Weights of a small GPT-style language model, trained from scratch on English Wikipedia.
Size: 19 layers, vocabulary 1024.
Architecture: RMSNorm before each block, rotary positions.
Training: 522M tokens, 3983 steps.
Each number is 50 + 10 x the weight over its row's rms, rounded and kept within 0 to 99. Layers, rows and columns count from 0. The size before them is the row's rms in percent of the matrix's.

# q: layer 16 attention query, 512x256, rms 0.126, rows 0-31, columns 64-127
# k: layer 16 attention key, 512x256, rms 0.127, rows 0-31, columns 64-127
# v: layer 16 attention value, 512x256, rms 0.203, rows 0-20, columns 64-127
# o: layer 16 attention output (transposed), 512x256, rms 0.253, rows 0-19, columns 64-127
q0 063:42 52 42 37 55 57 47 35 58 56 57 52 42 47 26 56 55 58 61 51 65 39 46 58 57 31 40 55 56 55 46 55 66 42 60 51 54 60 45 60 44 49 52 55 47 31 59 61 38 53 56 66 61 34 73 51 49 67 47 63 63 46 45 58
k0 061:44 39 56 45 55 52 64 64 41 47 66 53 49 78 32 50 77 48 43 63 42 32 44 56 52 54 63 47 43 46 55 46 62 54 63 62 59 43 56 35 54 57 55 48 37 54 37 37 46 40 60 47 51 44 42 58 53 40 52 34 59 30 57 45
q1 064:55 51 50 51 71 47 58 51 52 45 52 40 42 26 71 25 56 52 42 47 56 53 55 61 51 56 54 43 52 41 44 53 32 61 41 59 43 54 66 45 23 53 45 58 57 67 48 50 51 38 46 37 27 58 48 51 30 66 51 43 45 62 59 60
k1 062:24 50 53 49 48 51 57 57 49 53 45 54 48 66 27 49 41 47 60 38 43 45 55 64 45 46 48 59 49 68 82 36 54 59 45 63 44 54 44 53 54 63 47 60 41 48 44 52 43 48 48 66 46 38 45 52 43 46 78 54 51 63 47 46
q2 061:64 68 51 58 43 54 56 50 56 57 47 53 46 47 53 42 38 44 43 55 43 51 56 37 47 42 58 47 53 53 50 41 33 53 45 40 53 58 60 57 45 32 63 56 54 43 43 52 45 48 41 48 44 47 43 56 38 43 70 57 32 59 55 35
k2 064:61 60 53 49 50 40 61 44 40 57 54 45 51 40 42 52 44 44 45 55 44 64 47 38 30 58 40 37 43 62 59 41 58 50 49 50 55 53 53 29 33 63 42 56 53 45 48 58 35 62 55 65 47 51 80 47 65 56 23 55 40 56 55 63
q3 066:54 52 41 50 57 62 44 50 60 43 48 62 44 60 45 52 52 44 57 28 58 50 59 39 64 56 51 52 36 45 58 53 47 56 69 44 42 52 48 58 30 55 45 49 58 48 45 26 58 46 65 58 66 43 68 49 63 35 46 51 60 57 72 43
k3 063:40 48 50 57 50 62 62 64 38 47 45 46 54 70 46 57 64 49 54 60 58 56 38 44 50 62 43 44 41 48 58 55 47 52 59 32 49 65 50 39 47 36 52 52 40 48 50 42 37 62 35 37 45 59 35 49 47 46 32 48 49 54 37 51
q4 068:56 37 30 51 54 56 46 53 57 38 62 50 28 65 56 43 44 45 43 56 47 44 46 44 76 73 50 47 46 38 48 44 48 57 50 53 44 36 58 57 49 67 65 58 55 54 61 51 36 38 51 49 35 51 45 62 28 41 51 48 51 34 51 61
k4 074:58 46 46 57 50 16 53 58 47 33 54 58 33 43 44 50 40 36 58 35 42 48 58 53 60 39 39 54 43 38 60 52 36 55 51 46 60 40 63 47 49 47 45 49 44 26 31 39 50 35 47 41 35 39 44 42 41 51 74 59 48 56 55 39
q5 070:47 42 52 65 50 47 36 48 48 51 42 59 53 48 54 52 40 26 58 45 53 71 61 50 42 69 66 57 59 47 42 57 58 47 35 56 51 63 57 45 54 51 47 52 42 35 54 65 53 23 34 22 46 54 22 52 57 65 67 46 46 57 54 43
k5 057:53 37 61 57 49 45 59 62 53 62 46 54 57 64 65 30 62 52 37 69 56 55 66 54 41 48 51 35 24 54 33 43 34 47 44 44 41 33 68 40 58 30 69 64 60 52 59 56 44 52 59 42 38 67 60 53 54 53 54 44 56 53 40 45
q6 073:58 56 65 40 43 50 38 62 76 63 47 53 44 51 45 34 70 57 75 46 42 54 51 71 46 48 49 51 57 59 53 37 51 47 43 48 37 56 58 59 40 57 55 47 44 62 55 64 56 45 48 55 53 43 53 49 55 38 54 48 41 58 70 53
k6 073:48 33 58 44 55 44 64 49 58 45 43 68 42 50 35 74 51 59 72 47 50 53 41 59 47 53 63 49 42 46 29 46 66 43 52 62 56 57 51 61 56 56 34 52 41 60 58 43 17 45 57 47 56 47 44 65 59 61 37 59 51 51 70 39
q7 077:62 42 50 47 18 78 44 36 24 39 47 53 52 56 61 36 48 42 48 43 47 35 47 42 45 50 53 63 67 49 69 69 50 40 55 52 41 42 26 60 55 52 59 72 47 51 45 56 45 54 33 66 52 43 51 40 53 59 62 46 56 42 52 54
k7 073:62 53 35 46 70 48 66 52 54 44 48 52 55 36 67 44 66 45 58 47 57 50 49 43 57 47 51 43 52 61 54 34 62 52 50 51 63 54 47 54 47 65 52 49 48 56 43 54 44 60 62 55 55 44 54 50 45 47 54 58 53 51 58 53
q8 077:52 41 56 51 58 42 46 60 61 34 61 42 54 55 48 68 51 40 44 59 53 63 52 58 48 59 46 25 45 43 58 50 48 33 44 57 64 51 66 47 57 53 51 53 60 45 49 32 50 32 60 43 53 59 57 59 61 54 50 54 38 57 57 58
k8 084:45 49 70 39 60 46 50 57 51 45 59 49 47 51 43 58 50 62 53 64 40 47 49 50 55 25 61 43 43 54 38 52 56 47 37 61 34 55 50 47 53 43 21 55 49 53 53 58 54 62 41 57 51 49 40 51 60 31 41 41 44 60 64 45
q9 073:56 50 66 55 50 52 42 67 61 50 51 36 46 40 76 52 44 68 60 72 45 41 37 64 57 39 26 35 33 65 52 56 44 33 60 56 48 57 50 58 59 65 56 43 38 43 44 54 38 55 69 40 43 58 39 51 59 48 55 65 51 58 36 62
k9 078:53 45 47 42 63 45 62 45 41 37 63 47 40 46 35 47 54 58 56 58 48 46 43 42 77 49 41 43 46 50 54 45 53 43 46 50 56 51 64 32 47 50 31 42 47 51 50 58 37 40 45 52 46 54 52 52 59 55 43 41 55 39 59 53
q10 088:46 44 37 41 52 23 28 53 40 36 53 69 40 51 36 68 55 35 31 48 41 68 62 69 37 57 57 38 46 47 34 50 46 57 38 66 72 56 45 48 60 54 36 44 46 38 44 62 63 48 58 22 45 63 32 57 49 35 51 37 49 62 51 55
k10 087:54 36 66 49 51 43 45 61 53 49 59 50 52 58 31 60 71 52 36 51 61 46 25 44 48 48 55 51 36 48 21 46 65 53 46 38 59 59 52 68 51 48 32 52 59 64 53 60 40 53 50 60 69 48 59 63 54 38 44 45 54 40 52 50
q11 075:42 52 54 51 66 41 43 29 42 54 59 53 50 29 44 38 55 64 43 64 45 49 44 54 51 48 39 59 43 79 42 59 51 60 31 44 61 58 49 49 61 44 55 61 44 42 43 55 62 47 43 40 46 47 48 41 54 45 54 73 52 62 52 35
k11 082:40 45 37 52 48 32 35 52 57 60 55 42 53 53 51 44 64 59 46 37 45 58 61 29 74 60 58 40 59 56 44 39 32 69 56 56 80 61 64 37 68 56 45 41 58 43 53 54 53 42 40 28 63 48 29 53 31 55 40 46 43 56 49 48
q12 085:55 53 49 58 51 50 34 49 48 38 64 48 51 57 53 62 55 55 34 62 43 40 38 47 42 61 32 73 72 64 35 52 45 51 55 30 60 42 53 53 44 50 50 52 42 48 59 72 47 63 51 62 58 43 59 47 39 47 61 62 47 48 47 32
k12 102:52 51 32 67 38 64 52 37 49 54 48 42 55 50 50 42 38 30 59 39 41 53 60 20 51 50 58 60 63 49 60 49 38 68 57 46 26 55 37 54 58 47 56 43 37 57 53 31 50 38 45 37 44 47 33 43 38 61 51 49 53 42 49 63
q13 074:51 48 32 62 44 48 46 36 34 55 61 53 69 59 63 62 55 65 43 28 42 38 51 26 46 28 59 53 54 38 52 40 49 57 56 43 52 36 46 46 57 20 57 52 53 45 60 65 59 42 52 40 65 60 53 35 72 35 48 49 63 38 52 50
k13 079:67 63 50 51 62 40 26 63 40 59 46 37 51 58 32 54 51 56 45 61 50 35 51 59 38 51 51 76 66 61 53 51 54 45 49 57 51 60 65 73 43 61 54 62 40 47 64 43 56 74 57 59 50 33 56 46 47 28 45 61 45 52 42 43
q14 082:53 35 54 41 47 47 48 50 26 44 58 52 59 58 41 62 55 49 49 57 61 61 49 61 51 66 44 33 44 49 52 71 62 58 50 54 55 72 54 53 56 62 43 30 38 42 55 43 38 47 60 35 50 63 38 58 60 51 38 53 45 58 55 61
k14 088:40 54 60 72 53 32 53 61 42 50 55 63 56 52 44 67 38 61 55 50 59 49 52 59 46 57 63 33 64 56 40 56 46 39 43 40 72 52 41 43 43 53 37 45 51 50 62 53 40 62 55 40 64 40 48 63 35 56 47 57 56 55 69 33
q15 104:47 43 45 50 37 67 56 43 50 55 48 33 54 77 50 60 58 46 44 46 54 34 43 46 47 50 48 63 51 53 37 56 56 40 64 48 49 49 52 45 38 47 61 39 64 48 58 51 48 62 53 73 46 40 57 47 44 52 46 56 45 52 43 78
k15 110:44 47 34 53 51 47 52 39 47 54 40 27 53 54 57 52 47 41 51 44 49 65 56 26 43 47 43 55 46 39 59 51 38 54 46 66 56 57 48 47 59 58 61 46 47 52 39 41 63 45 59 32 47 59 48 42 42 61 63 44 50 48 53 54
q16 096:45 59 55 39 62 38 60 53 53 32 54 58 60 41 41 49 54 37 55 60 59 53 19 55 55 57 43 54 47 46 40 43 47 46 38 61 74 50 36 61 52 61 40 41 45 37 34 60 27 59 46 47 50 45 36 29 46 49 40 49 36 57 56 48
k16 109:38 67 42 41 47 61 37 54 90 33 55 58 55 52 62 71 46 48 49 35 61 52 60 57 66 50 44 40 43 50 55 54 56 54 39 52 62 58 51 35 45 51 42 48 68 50 48 74 65 31 30 50 51 55 50 61 44 48 64 50 54 51 45 42
q17 097:63 59 28 67 70 43 49 47 36 55 69 49 63 44 44 69 51 46 50 65 40 53 49 39 45 51 42 44 53 54 51 57 46 53 41 43 40 58 54 53 52 50 52 65 40 52 53 41 65 55 57 48 55 37 33 52 34 48 49 66 51 38 42 48
k17 111:42 53 39 54 62 56 23 51 44 48 56 61 45 64 28 67 45 64 64 40 45 59 61 41 57 47 41 54 48 48 64 41 56 57 41 44 52 72 39 52 64 46 59 41 25 41 64 31 56 50 61 43 46 55 51 59 54 61 37 57 57 46 38 62
q18 126:44 56 27 51 41 42 45 48 64 57 50 54 64 45 53 60 60 35 38 64 37 59 48 73 29 49 64 36 47 49 56 52 46 55 44 70 60 50 54 34 56 42 35 40 41 32 39 50 56 39 57 37 42 75 54 60 40 46 63 40 41 50 33 44
k18 129:54 49 43 46 54 51 44 57 50 32 44 56 47 44 48 62 49 44 52 64 48 49 48 36 66 38 57 53 46 42 65 55 60 59 50 40 54 52 39 37 53 62 53 59 64 37 59 69 64 62 57 60 32 63 51 46 33 42 54 40 54 30 53 38
q19 113:45 50 54 43 59 47 49 40 51 54 72 46 35 67 42 55 59 37 46 46 38 49 56 40 44 43 48 36 57 51 62 46 54 57 55 63 36 38 41 56 52 42 46 43 51 59 53 35 52 54 37 40 43 44 53 54 65 65 50 75 60 58 35 61
k19 122:46 54 34 35 55 60 40 48 49 63 57 35 38 42 41 55 52 47 57 38 48 52 54 35 38 46 51 57 61 41 65 66 48 47 56 40 53 49 51 55 64 30 52 42 51 51 58 39 39 45 63 35 59 77 61 53 58 50 46 54 49 66 47 39
q20 110:43 48 37 45 46 53 50 59 59 73 60 50 47 61 60 55 51 45 52 51 50 36 42 48 58 46 45 46 49 57 50 46 60 43 41 46 55 55 57 57 49 64 65 37 29 49 69 43 59 58 59 48 56 26 37 61 45 57 48 51 46 57 43 56
k20 140:48 55 44 52 45 31 53 58 57 58 56 42 42 27 60 48 59 57 67 43 45 49 39 44 55 44 54 37 52 56 51 82 46 37 41 51 46 65 37 58 32 54 71 51 53 48 61 41 56 45 53 36 55 51 50 53 35 62 44 64 64 63 25 43
q21 125:49 35 40 43 54 46 49 47 55 51 43 48 47 67 49 28 45 54 55 66 50 39 53 45 47 57 44 78 60 61 56 58 57 53 52 30 47 42 61 55 66 32 52 60 62 57 34 49 61 36 42 49 50 35 52 45 61 20 48 43 46 40 51 45
k21 124:48 47 33 54 53 46 45 40 60 36 72 45 55 63 53 37 42 60 56 53 46 51 41 41 53 58 50 82 50 65 58 48 40 39 22 37 35 48 54 59 61 55 69 50 57 55 82 41 69 33 45 45 73 50 44 49 38 57 42 68 51 44 48 41
q22 126:43 64 60 48 44 46 52 66 58 55 51 37 63 33 54 36 58 46 44 48 58 45 26 42 42 58 56 64 54 55 51 64 54 52 56 32 55 54 65 48 51 40 62 37 48 38 67 44 54 40 60 44 43 54 56 49 60 45 48 44 51 39 50 44
k22 128:47 50 44 49 38 45 42 59 52 63 41 44 65 46 64 37 48 59 36 54 69 37 43 37 34 60 53 56 40 52 40 53 46 52 59 46 50 35 44 42 40 18 50 54 72 45 48 49 49 70 35 53 42 58 45 63 41 61 69 44 39 52 48 57
q23 116:60 67 33 58 55 42 55 44 51 35 44 58 47 54 48 51 52 51 63 66 49 43 42 49 49 39 53 58 43 65 66 50 49 66 39 57 40 53 58 48 72 50 54 41 29 44 60 50 57 65 56 59 45 43 52 55 58 52 49 58 45 62 65 41
k23 146:53 45 48 47 49 42 57 53 57 44 20 63 36 54 48 43 48 40 62 47 35 46 50 48 55 33 58 58 67 59 54 48 70 49 60 56 38 49 60 63 61 56 55 53 33 46 43 45 68 57 55 68 47 43 59 54 62 55 68 54 55 46 39 54
q24 139:41 66 58 53 56 41 51 43 65 60 60 38 47 46 51 53 41 45 59 54 54 66 61 36 61 66 62 49 31 42 63 33 52 38 44 35 43 53 78 54 45 51 56 46 69 45 46 48 50 46 39 60 55 60 33 65 39 61 59 48 69 37 43 39
k24 141:23 51 49 46 40 64 57 45 58 46 59 49 54 36 40 59 49 38 65 52 61 60 57 47 44 63 48 38 27 32 71 58 46 47 36 37 36 55 59 57 54 39 70 43 59 42 47 46 48 37 40 62 47 51 29 71 53 52 52 26 53 33 52 35
q25 126:44 58 32 60 36 49 31 49 63 50 32 49 49 45 65 52 53 63 41 56 43 31 56 32 50 41 60 43 52 55 52 52 55 50 61 37 58 54 38 41 41 55 44 38 57 57 58 58 45 40 59 60 68 55 49 61 54 43 57 55 38 51 55 67
k25 143:53 67 53 44 49 51 42 47 44 53 43 31 46 42 51 51 46 48 59 59 56 61 64 23 50 43 48 54 54 52 54 39 47 46 57 42 61 59 29 44 49 37 56 44 53 54 58 66 32 45 48 71 66 56 59 47 40 60 43 59 43 39 46 58
q26 124:52 58 44 43 40 52 61 47 53 43 63 44 70 38 50 43 54 32 52 36 50 67 46 48 35 53 53 47 60 56 55 49 61 48 58 57 35 52 41 52 42 42 57 40 49 55 54 60 55 57 48 55 69 51 68 49 56 56 41 41 50 45 52 46
k26 138:46 61 64 25 33 48 50 57 52 42 47 46 60 36 50 45 51 41 43 43 46 66 58 63 38 52 50 46 60 52 61 35 48 42 62 52 46 43 50 35 43 54 52 29 41 49 43 55 51 61 39 57 55 35 49 60 49 46 53 56 41 36 61 56
q27 130:58 55 37 37 56 46 54 41 51 46 38 70 39 58 47 46 52 61 34 57 39 48 47 44 50 50 56 42 63 61 56 43 58 40 49 65 57 43 57 60 59 54 47 54 44 43 54 52 45 54 52 58 43 31 68 72 46 58 46 67 65 58 45 54
k27 137:73 38 47 36 54 57 39 40 50 56 34 69 46 56 53 46 45 58 47 61 48 42 37 40 45 50 59 56 67 60 49 45 39 52 51 39 60 43 42 60 69 43 56 61 33 39 64 46 52 65 59 41 35 62 56 51 43 65 48 51 52 49 38 53
q28 134:43 41 47 51 51 70 41 55 55 53 62 64 54 49 57 61 39 52 25 35 56 51 64 55 46 53 63 37 42 36 61 52 52 57 53 33 47 49 52 55 54 59 64 40 55 50 46 46 48 58 37 49 60 54 57 52 60 64 51 49 48 39 62 60
k28 150:56 32 52 60 55 52 43 47 53 66 42 50 50 54 49 57 42 46 27 41 44 48 50 46 52 49 67 43 57 48 44 58 56 42 41 53 53 43 34 50 34 47 63 60 59 61 44 41 72 56 33 48 56 49 50 35 47 59 44 56 37 63 47 63
q29 122:58 49 52 47 57 33 60 58 44 77 47 46 48 59 52 55 57 64 53 18 61 55 44 59 57 65 26 56 36 37 43 47 53 44 52 68 44 33 57 44 74 63 48 65 46 40 48 35 46 45 49 52 53 53 49 39 61 39 49 58 48 35 41 51
k29 137:49 64 57 61 49 52 69 62 39 67 38 51 35 61 46 54 58 43 57 54 54 46 47 57 49 56 35 39 31 65 42 42 56 43 48 57 33 29 54 45 64 54 42 57 60 37 44 33 52 66 66 48 61 51 52 36 59 45 57 46 51 53 52 46
q30 129:57 48 71 29 61 48 66 53 56 64 58 48 48 52 55 69 45 45 43 53 51 48 79 53 52 42 37 56 48 40 35 42 40 53 44 53 64 40 51 37 32 44 45 50 60 46 49 69 43 52 49 58 39 54 40 39 72 54 56 31 56 48 39 58
k30 147:47 42 60 28 54 55 40 45 38 45 55 39 44 62 50 56 37 43 50 42 52 44 44 54 57 56 47 58 39 38 48 44 39 41 40 59 61 70 57 32 36 53 41 39 59 52 36 61 58 46 60 52 40 45 51 48 47 55 54 41 57 38 43 40
q31 134:52 36 57 54 49 61 51 37 42 54 49 61 51 68 47 53 65 79 42 67 51 58 53 61 47 42 59 59 61 50 46 46 35 48 48 57 52 63 39 50 47 59 36 43 49 41 47 53 40 55 55 40 54 36 39 38 46 49 53 41 32 52 63 60
k31 137:55 45 58 55 65 61 45 41 42 54 68 46 59 53 47 56 70 69 35 75 45 42 52 46 26 45 65 56 56 47 54 62 60 39 53 55 46 51 46 32 45 54 56 36 52 40 53 60 28 40 55 43 51 31 61 42 53 38 45 31 35 39 47 59
v0 104:46 68 53 46 73 59 71 38 37 51 50 59 47 49 46 53 42 60 48 70 49 63 45 46 62 42 39 40 63 44 43 57 43 60 43 46 46 40 50 53 38 69 49 46 51 61 61 55 39 42 52 81 53 46 45 31 47 60 51 55 52 42 50 40
o0 099:66 44 36 60 53 52 57 54 58 55 15 39 36 54 45 32 59 60 70 44 63 58 75 51 63 38 52 47 48 58 62 53 58 55 49 40 57 75 71 60 69 53 55 45 55 47 49 63 60 38 49 52 59 50 54 63 54 60 44 49 39 31 47 50
v1 102:42 48 43 57 47 71 49 42 41 45 42 52 47 39 59 46 45 64 59 43 39 61 41 77 61 60 37 43 57 29 09 45 54 54 54 35 67 51 29 51 36 41 70 56 39 68 48 60 54 54 40 50 42 60 55 40 49 59 59 63 53 39 49 29
o1 103:54 59 33 52 49 61 58 56 46 45 49 58 49 56 43 62 51 47 32 65 42 48 68 41 50 38 54 51 62 50 42 50 50 57 52 40 67 45 66 55 54 62 40 53 53 36 47 66 46 42 49 36 62 46 54 42 61 52 52 47 43 41 43 68
v2 108:44 47 46 58 63 63 38 57 40 56 54 28 39 56 53 38 51 60 43 52 62 49 40 31 54 41 48 62 61 58 49 61 61 41 52 57 56 58 40 55 55 50 66 36 51 33 63 65 49 51 43 68 41 28 59 49 52 62 51 43 52 51 49 56
o2 111:53 45 47 47 46 59 36 42 46 48 64 47 39 59 44 49 42 52 48 37 38 55 44 50 48 48 51 25 64 36 35 45 51 34 52 37 33 53 57 48 35 48 36 50 58 54 59 42 57 42 45 37 59 54 67 51 65 54 44 59 59 40 45 56
v3 111:66 39 59 44 58 37 52 50 52 56 66 44 64 42 37 48 37 62 44 71 65 42 57 51 43 45 39 61 52 44 53 45 09 47 58 64 44 39 57 49 67 51 35 59 46 50 39 42 55 45 74 66 37 86 43 49 58 56 49 63 44 64 59 54
o3 109:31 43 56 59 55 65 45 39 54 34 54 50 43 46 59 43 52 57 44 45 43 62 45 50 48 40 56 48 49 57 35 35 60 41 43 29 31 59 58 58 34 35 39 36 37 50 42 52 46 70 44 60 51 33 51 41 38 65 45 46 51 40 43 33
v4 100:46 30 50 63 75 55 44 67 69 60 29 54 48 50 62 35 50 60 49 48 61 48 60 48 40 37 42 50 69 42 45 62 42 50 46 64 51 46 54 35 54 60 63 35 60 41 38 42 53 43 62 37 58 56 45 64 39 50 41 47 28 52 70 54
o4 103:66 65 40 48 48 39 58 48 49 52 42 53 48 52 62 46 47 45 52 54 56 40 52 55 60 42 55 63 42 36 51 51 55 47 49 30 42 42 39 50 54 43 63 58 51 43 64 56 36 57 63 74 51 37 58 30 52 46 65 60 60 62 43 45
v5 101:59 77 51 36 40 59 43 54 52 59 30 41 54 51 43 52 41 47 55 66 48 60 55 49 63 58 68 41 47 55 64 58 54 49 45 47 44 47 25 59 31 42 67 57 57 69 49 60 66 35 46 40 31 53 56 69 44 64 66 46 44 60 47 55
o5 105:54 57 39 57 70 50 41 50 49 65 53 43 38 55 59 58 50 48 67 45 30 39 43 62 54 46 56 48 38 67 42 33 45 47 53 47 51 39 74 55 70 40 49 54 44 53 42 56 47 50 56 36 39 48 40 60 48 43 62 42 57 48 43 44
v6 100:31 61 52 42 74 51 55 44 49 48 46 49 51 47 66 55 39 47 57 52 62 60 49 54 47 54 54 58 57 38 48 63 55 57 54 56 50 53 33 57 32 39 48 21 53 52 65 49 47 26 37 44 70 34 35 59 44 45 49 58 40 61 41 55
o6 106:59 50 53 50 58 41 48 50 41 66 73 62 39 57 53 48 58 55 55 64 37 51 18 52 63 45 50 49 47 38 40 58 52 46 38 31 45 40 48 62 60 50 48 62 55 45 25 45 39 57 56 43 51 43 35 62 62 44 55 39 55 52 51 48
v7 104:46 47 42 57 54 50 57 30 40 46 58 54 66 59 49 52 56 41 51 57 65 60 53 71 46 40 49 47 38 51 39 52 49 54 57 40 45 48 37 34 45 47 45 59 59 74 55 49 55 52 59 44 58 55 49 37 53 43 48 42 53 33 55 49
o7 106:52 46 48 52 49 47 47 46 52 39 42 57 46 38 55 59 60 56 44 42 25 41 65 47 50 66 53 48 60 56 50 49 40 45 56 54 56 41 61 56 47 61 47 54 35 35 50 43 55 34 38 35 49 41 43 54 59 62 51 54 53 43 67 33
v8 106:42 47 46 55 45 47 29 31 53 47 39 46 63 47 49 38 63 43 51 43 43 40 27 48 53 56 39 41 34 33 68 64 39 65 53 57 38 54 50 30 51 41 44 40 38 43 34 61 53 59 44 59 30 48 29 31 54 46 44 44 49 60 53 43
o8 109:50 64 68 46 60 56 39 45 65 52 59 56 48 37 52 51 52 28 45 51 70 47 57 65 29 59 42 42 45 34 62 51 57 33 57 58 55 23 57 51 33 56 49 66 58 54 62 41 52 33 41 47 54 64 56 59 41 45 55 50 59 51 44 29
v9 102:47 51 40 70 62 73 62 41 39 43 38 54 55 51 62 51 61 56 35 54 51 66 51 38 60 54 47 54 55 44 56 59 46 53 46 50 54 50 61 35 37 43 59 57 67 61 45 54 54 40 52 46 70 28 40 45 45 40 44 46 39 56 40 51
o9 102:50 66 57 37 52 46 39 49 57 65 50 35 49 52 42 48 71 47 70 46 68 52 40 51 53 61 49 68 36 39 60 71 57 52 45 45 42 44 42 47 51 48 76 51 47 31 52 48 64 39 44 64 49 60 57 28 68 46 52 45 59 41 49 52
v10 097:54 48 44 60 57 50 42 57 52 40 42 56 75 48 46 34 61 60 51 50 50 37 61 52 49 39 55 57 43 54 63 19 65 44 55 59 44 50 52 56 54 50 50 53 63 53 48 24 52 27 51 27 36 60 39 57 45 52 62 59 61 50 48 57
o10 103:46 41 68 48 52 30 52 37 51 54 42 45 44 49 49 68 39 46 55 46 54 48 43 44 26 45 53 23 50 66 62 60 43 63 48 42 53 55 48 57 64 39 39 48 65 26 53 41 52 45 54 57 63 62 61 45 58 44 42 47 47 78 52 46
v11 101:71 63 47 39 44 51 34 40 56 51 48 75 62 57 50 46 55 47 61 51 43 42 56 74 43 43 38 50 42 56 39 34 46 51 40 62 51 52 51 47 40 26 57 47 51 42 69 53 53 47 57 52 49 38 63 68 42 27 35 57 49 50 72 50
o11 100:44 61 41 63 50 51 61 50 40 46 49 57 59 43 54 29 49 42 44 44 62 54 69 43 47 62 47 29 54 43 57 49 42 48 45 47 42 46 53 47 47 55 45 40 59 55 43 35 68 55 53 58 79 54 49 52 40 44 52 50 52 56 38 41
v12 108:47 37 51 56 49 54 67 30 67 44 54 65 62 51 37 47 58 55 43 37 49 35 70 52 66 48 67 56 44 48 52 49 35 50 48 52 56 59 40 61 58 48 49 57 55 58 40 49 41 32 54 40 46 39 40 53 56 58 46 38 59 50 49 51
o12 107:32 70 54 53 48 39 50 49 42 45 22 55 41 58 47 54 40 43 51 48 43 54 74 41 51 44 26 31 25 59 44 48 39 51 46 55 56 39 48 57 56 26 45 42 65 31 59 61 63 50 47 65 46 70 53 44 44 44 59 42 46 67 50 45
v13 095:38 44 34 57 44 53 49 52 52 50 36 52 59 34 50 58 50 63 38 37 48 46 51 34 51 44 58 46 52 50 25 64 61 53 52 41 69 48 43 60 48 60 56 49 59 47 41 52 44 43 50 43 50 51 48 55 57 62 46 57 53 47 40 64
o13 096:65 38 43 49 66 42 45 25 45 56 56 52 38 63 33 46 49 58 56 50 43 54 69 53 50 62 51 60 52 46 66 49 43 52 41 52 28 55 47 57 58 54 58 37 52 67 42 39 55 45 50 43 48 46 47 62 56 64 58 47 41 58 65 34
v14 105:51 58 60 62 59 60 45 63 37 67 45 45 62 44 41 60 59 43 64 56 55 75 66 46 41 78 65 51 53 42 57 44 36 72 43 64 48 73 51 51 35 57 51 56 48 31 72 58 32 51 40 54 53 60 49 62 33 74 59 43 56 49 44 52
o14 099:50 58 65 53 57 50 49 52 57 52 71 61 40 40 62 42 51 66 55 42 51 45 37 52 60 41 43 51 58 78 40 55 40 41 47 33 59 43 42 45 42 60 55 35 55 53 42 48 49 61 51 59 49 53 51 62 50 48 59 54 26 43 55 41
v15 103:61 70 52 33 42 44 33 49 46 48 56 51 49 58 49 39 39 22 35 55 36 56 70 41 44 49 54 34 53 30 45 62 53 40 44 45 64 37 48 49 48 33 53 53 42 46 36 71 39 64 68 54 52 33 51 43 48 41 53 46 40 44 53 45
o15 107:61 50 34 63 45 63 51 49 42 66 38 45 46 35 47 47 52 47 51 21 55 47 52 54 51 24 51 61 59 39 53 46 49 55 61 53 31 50 53 48 45 66 52 54 31 50 45 38 66 51 39 63 47 60 37 30 41 58 53 50 60 44 49 60
v16 104:74 44 39 38 47 54 52 56 39 22 42 61 60 59 48 41 42 74 47 61 67 45 49 46 57 58 54 51 51 52 53 64 42 52 57 44 49 51 47 58 58 58 53 25 44 22 54 28 50 40 45 49 54 43 49 26 59 47 63 41 50 56 56 56
o16 102:23 72 40 38 52 60 58 35 67 66 40 34 20 60 50 58 43 41 61 55 53 61 53 49 50 37 57 59 43 47 45 32 50 50 52 40 54 59 32 45 53 38 47 60 62 56 41 52 57 56 50 67 65 41 55 55 61 68 66 51 45 43 47 50
v17 096:51 51 54 65 41 46 44 63 48 59 42 43 49 51 42 39 59 45 44 42 47 43 46 46 42 53 51 47 75 47 51 61 35 55 56 32 63 55 65 51 47 59 55 63 39 52 54 67 58 38 42 24 61 58 54 56 48 66 39 57 63 53 57 48
o17 099:46 43 48 58 39 46 41 45 51 50 81 64 52 62 36 55 49 57 47 41 53 52 46 31 48 38 44 51 51 57 44 46 60 35 58 53 46 42 45 53 64 53 44 75 70 38 49 29 52 49 50 62 47 39 37 40 47 22 50 34 47 59 41 55
v18 103:38 32 37 55 50 48 42 21 74 52 51 48 62 30 35 68 51 54 62 35 48 55 66 47 59 55 44 45 43 49 31 58 54 47 41 38 46 48 34 60 43 39 36 42 55 36 60 57 57 53 62 60 48 45 50 59 50 67 69 64 60 51 56 53
o18 102:39 59 67 61 32 57 59 56 40 66 31 40 35 46 52 51 30 57 40 60 57 39 45 47 68 54 62 37 73 70 44 54 42 45 47 51 45 34 69 53 66 44 53 46 57 62 46 65 38 59 33 36 62 57 39 57 55 59 47 56 48 67 61 48
v19 103:44 51 60 54 50 54 52 60 50 38 59 34 50 40 48 52 55 34 35 44 54 52 60 42 53 76 59 49 52 65 63 48 55 47 62 43 43 47 48 34 43 44 56 46 79 32 51 42 50 40 55 54 65 47 51 38 51 42 38 44 71 41 49 50
o19 101:52 69 38 26 49 48 54 46 50 64 29 71 44 54 49 50 28 46 50 66 44 45 35 56 44 42 65 58 46 43 46 45 56 47 50 54 53 58 41 56 63 58 40 56 41 45 58 43 56 46 40 49 29 52 49 64 59 60 58 66 41 66 48 52
v20 111:57 61 43 38 52 59 49 48 53 47 42 61 39 54 45 41 41 35 52 60 50 55 50 65 69 47 64 56 38 52 52 63 55 50 48 45 45 53 31 58 51 39 33 54 49 53 48 57 59 43 47 39 31 48 51 54 50 55 59 54 72 52 37 46